Weights of a small GPT-style language model, trained from scratch on English Wikipedia: width 512.
Each number is 128 + 32 x the weight over its row's rms, rounded and kept within 0 to 255. Layers, rows and columns count from 0. Numbers have three digits each. The size before them is the row's rms in percent of the matrix's.

# layer 6 MLP up, 1728x512, rms 0.0417, rows 731-738, columns 0-127
084:114135140075111103169100042117141171103115115162161077156144124178150067113142152135170120108072093138113140196107164063149086134156101154103139168147097132112126176115189129165135135117160137083119164118110110116112092175144145156089095123110097092113103167160158079159128098156082170161146117113187067130134139125147109052113192111143139117133085115149094152143142142105098083145127
098:182062132127190149085112196144123146183098118145154129191108115131115123154174085104148082184073117132130174169178093118121054128124134163139141101095090094093111150145173212100141100155143107102163115051134159141131089070172153123098127102176105165229175123130106082114134125143098088150061095067122084167134168146176165118082090140146114136099094124083172124099121132151140131109099
098:170146102125062153134150104124159155139079174123125072128118086125077115128099124111089066097098189113089196129159129141131123117082190133131149179126116149111088180158105137113121145126166053137155089159123160155150144118113117119116066133126129123160177116166142138092125155148134134174129158120105152113163081111121169111130115070166137121161085056105189158079166075169108100120134
096:057078174166152120199108210115105125128133144127127126139112096101135149131096096131062110196095109161115164114105183124076171137068153119107088107238144180107109157147060080090151135099120160158119099153157091084145129168162130151133088103096205160117126071109078103121167107154145178167097110158106127100113135090089066101134155118137162168140170100104082135152163118124146077134142
097:154159103111081124084107108095100133094111138083150163154125093073052163109074103128200140137134157165107131153137117105134137129192176132128153121237157062137136121140179132118135155109192143137125132127117126136119168170145128111200046173092085119153091149167112191099140132120125076149147155114061128130155094107120126097102117120141131132130072143143083151158106143120053094074096
095:094166117127167107108098107074047135096126064142145188137110132125161098115098113084184165159126101160124164097098131149185176140148137183114166123108070067090113071124081144129127093147100152071104131127165118157100113124152156134142183150111173201096076130117094154138147176130176132106091069171177140141167125121150126196106099148157134155115167171087119139137099141156154101121099
092:142185129147117092094141169103144151179082127074124139072179111071152112163136110147159162112123125153122120131099191130168178140128127051114155120083115149100165122126120153135168057134137086077144130082126097124131152139148095209129058127089130147139151108082138134166129086132099122171145125189059109061100094121097111168179142164097140152081078075198117094145126187119132097069126
093:141154143085127113170125132145126150141143127132143112156143122089126158149172145133042144109110110130156151137109133170175141153107141108103147172142105140064128119116240217095047018116139140146089115083171110134127101135104108126168116199122108122157065070161118129203066120136048147133146133128174088139120172124124123140101170131105137122099144085165149114200063091128147114138144
# layer 6 MLP down (transposed), 1728x512, rms 0.0381, rows 731-737, columns 0-127
086:146130064154131141087157148171122067105126168123149155112097143092186114093096148130127143112161120124096068061119075144095179123132101123088137136096160123171158145186056158129122115094141165134188074105132120122094121153148168120109108140152128130112125196109100216147179119122176147138115108137090177090107206147160199142110141144142118134117089161133114101135118110202191143093143
097:154107153116134165114120178105130160127126127127094098071134157101126117097122097069195114063092183147119092098122124072135162191131115129151148147146142100084124076135180082156078132152145194104125118156139172181075098088080134091104105136113108118182107101140137099138076096105119124184142147092120107175139094107127108197094200092187070137124185131157136131158123173165100142103101
101:112129114156153143117144117125102154000098078088114140082133142168196126118146177121153140096106127138066146118136132129123104181101158189086097160098176152165163099120112130109130179102141113169153092074079120090110165105111116144150167066082116111133128146153119170160116135086168119110083065138118124117103081135054117157161179164102144104126121117136106075101144093103109124102116
097:184130098128091182094169131111145098103116184163110087130131128084148110147149195181143155114177141098127108136195189173131157138134121122082134127184103111148163126166118081081130092132131087124204148093147145137117129133139107095151171204109149133074140183139112163091109117128124121120162121161071125142124181192143137100211157104124121096124099159128144096161155168154150187157133
101:170108167117142123112118147149120160178118118148085156083133157093166095175131130148102096108166114110079147156104119138150142192119130164120080128104131168118134074052089160118117123153077117066152139185137135119194108103113170128093137100140104102078122101090140100185054158212162197157143135130125121109142111171119126121167117131127181166097144089081149130128112144100097122167198
096:142161144055098105160115073132094107125042123092124118113118127104140128146116154127068087118066147127131121158099162179160102110143211144159123136134139126068161120128072154148188141180107093095103083187102127153094065156157097147080109168116169156118125059105133110111067120136109089177156157152113085136090078159124094213128101074107103143081151096140111141128155080081130144159092
091:136082123101109154128124091145115170123145149095091125126128154145117115122120135160084127121096086076137098178110168131098118199146156224116127123165169137116091131077097113124092154134117153147174158130108082064110088070163156181128175094146130143103143168066121143178131136156184136089109188096128119120166078095113180103110087107146163136163118150090156113095186148132173080090095
# layer 6 MLP gate, 1728x512, rms 0.039, rows 732-738, columns 0-127
099:132127163103095147082121116192117144107092125163176128071142061134117082077118125101121096121138171107065146125128157121104159176197139148102162162112105116123149121112124122127133130104179088176155126160108141104046118111086109136179094133067134103155069108138146092066105196208092136117091155144152108057137071089092127109108114215102097125166140152116114131111107127137149119071088
100:133101182120193125149175128111156123120088070081096155108115140173163109117105159112131173108101146109075114144191123089185177164122126182120118050118156114155140073110121166108091189168104190155111104066087066194142146148104109162172159056168109187090098187060140109178158128178142160093203140153140122124137126147098119135129143180101120144167141154094087097090173156108113122120099
101:106163080126161103148142114162107134187127175152136130104098099120189151142118193114188132112147179084124079095110147112093164147105100088097173150120114120101116127162058126146138119130134074167134125093135149135129158144076104128156125210151162158132114144144114219132160145109171119133170165103125142117149139156124196104123123162123150115154130142133114185172146115084196147196131
107:131117153147116159144095128120154159184095145140144091061100115093100089110109145137168159095160193090082143142141149122109113132165143094144132125145154133149186112099103190141116103132139146129190174105114090228173153148146164139157146090149113151116123147125100129178122092135175116125127122110094180051115125124135110124150127114125060055113126073045130085086119087122135176093132
096:200099121113112130135157131135134102156076122091085119081183134128113175136146205160046116108094133147137121170125142153115077111153175146134182153147168190123118187131115125160080130133136137163073097151158135114117106137096087117113085178087115107144117129096162131083094087169075150167119128146150110132095117116064151068143147099066111128124167071142083149123112134082132163141103
093:179109147134139135095157135126098129128173101154153065137142126149113114096102131105118134113083145156176196196145168093112108171148130129149143100161170122160096112119109179149097140158133169151171117081115113049086099152106128153138155102123114112153175152123151152155125140095083126093109172104163115083182135149142157090081100137155143111221104106128169092134174092137113134132105
100:084113119110167130146157126142146074197128139121156160089133151103149171131166126177130116215161178097091127153123140127134105141128096167183134087145131159131145127134116119102132125051112133140120194114205108043181140151122174122140150122076149136153122157153159158127140120113118138114156072142117089157106180114157111182069120151105089113152124142089110147109113129092139153138123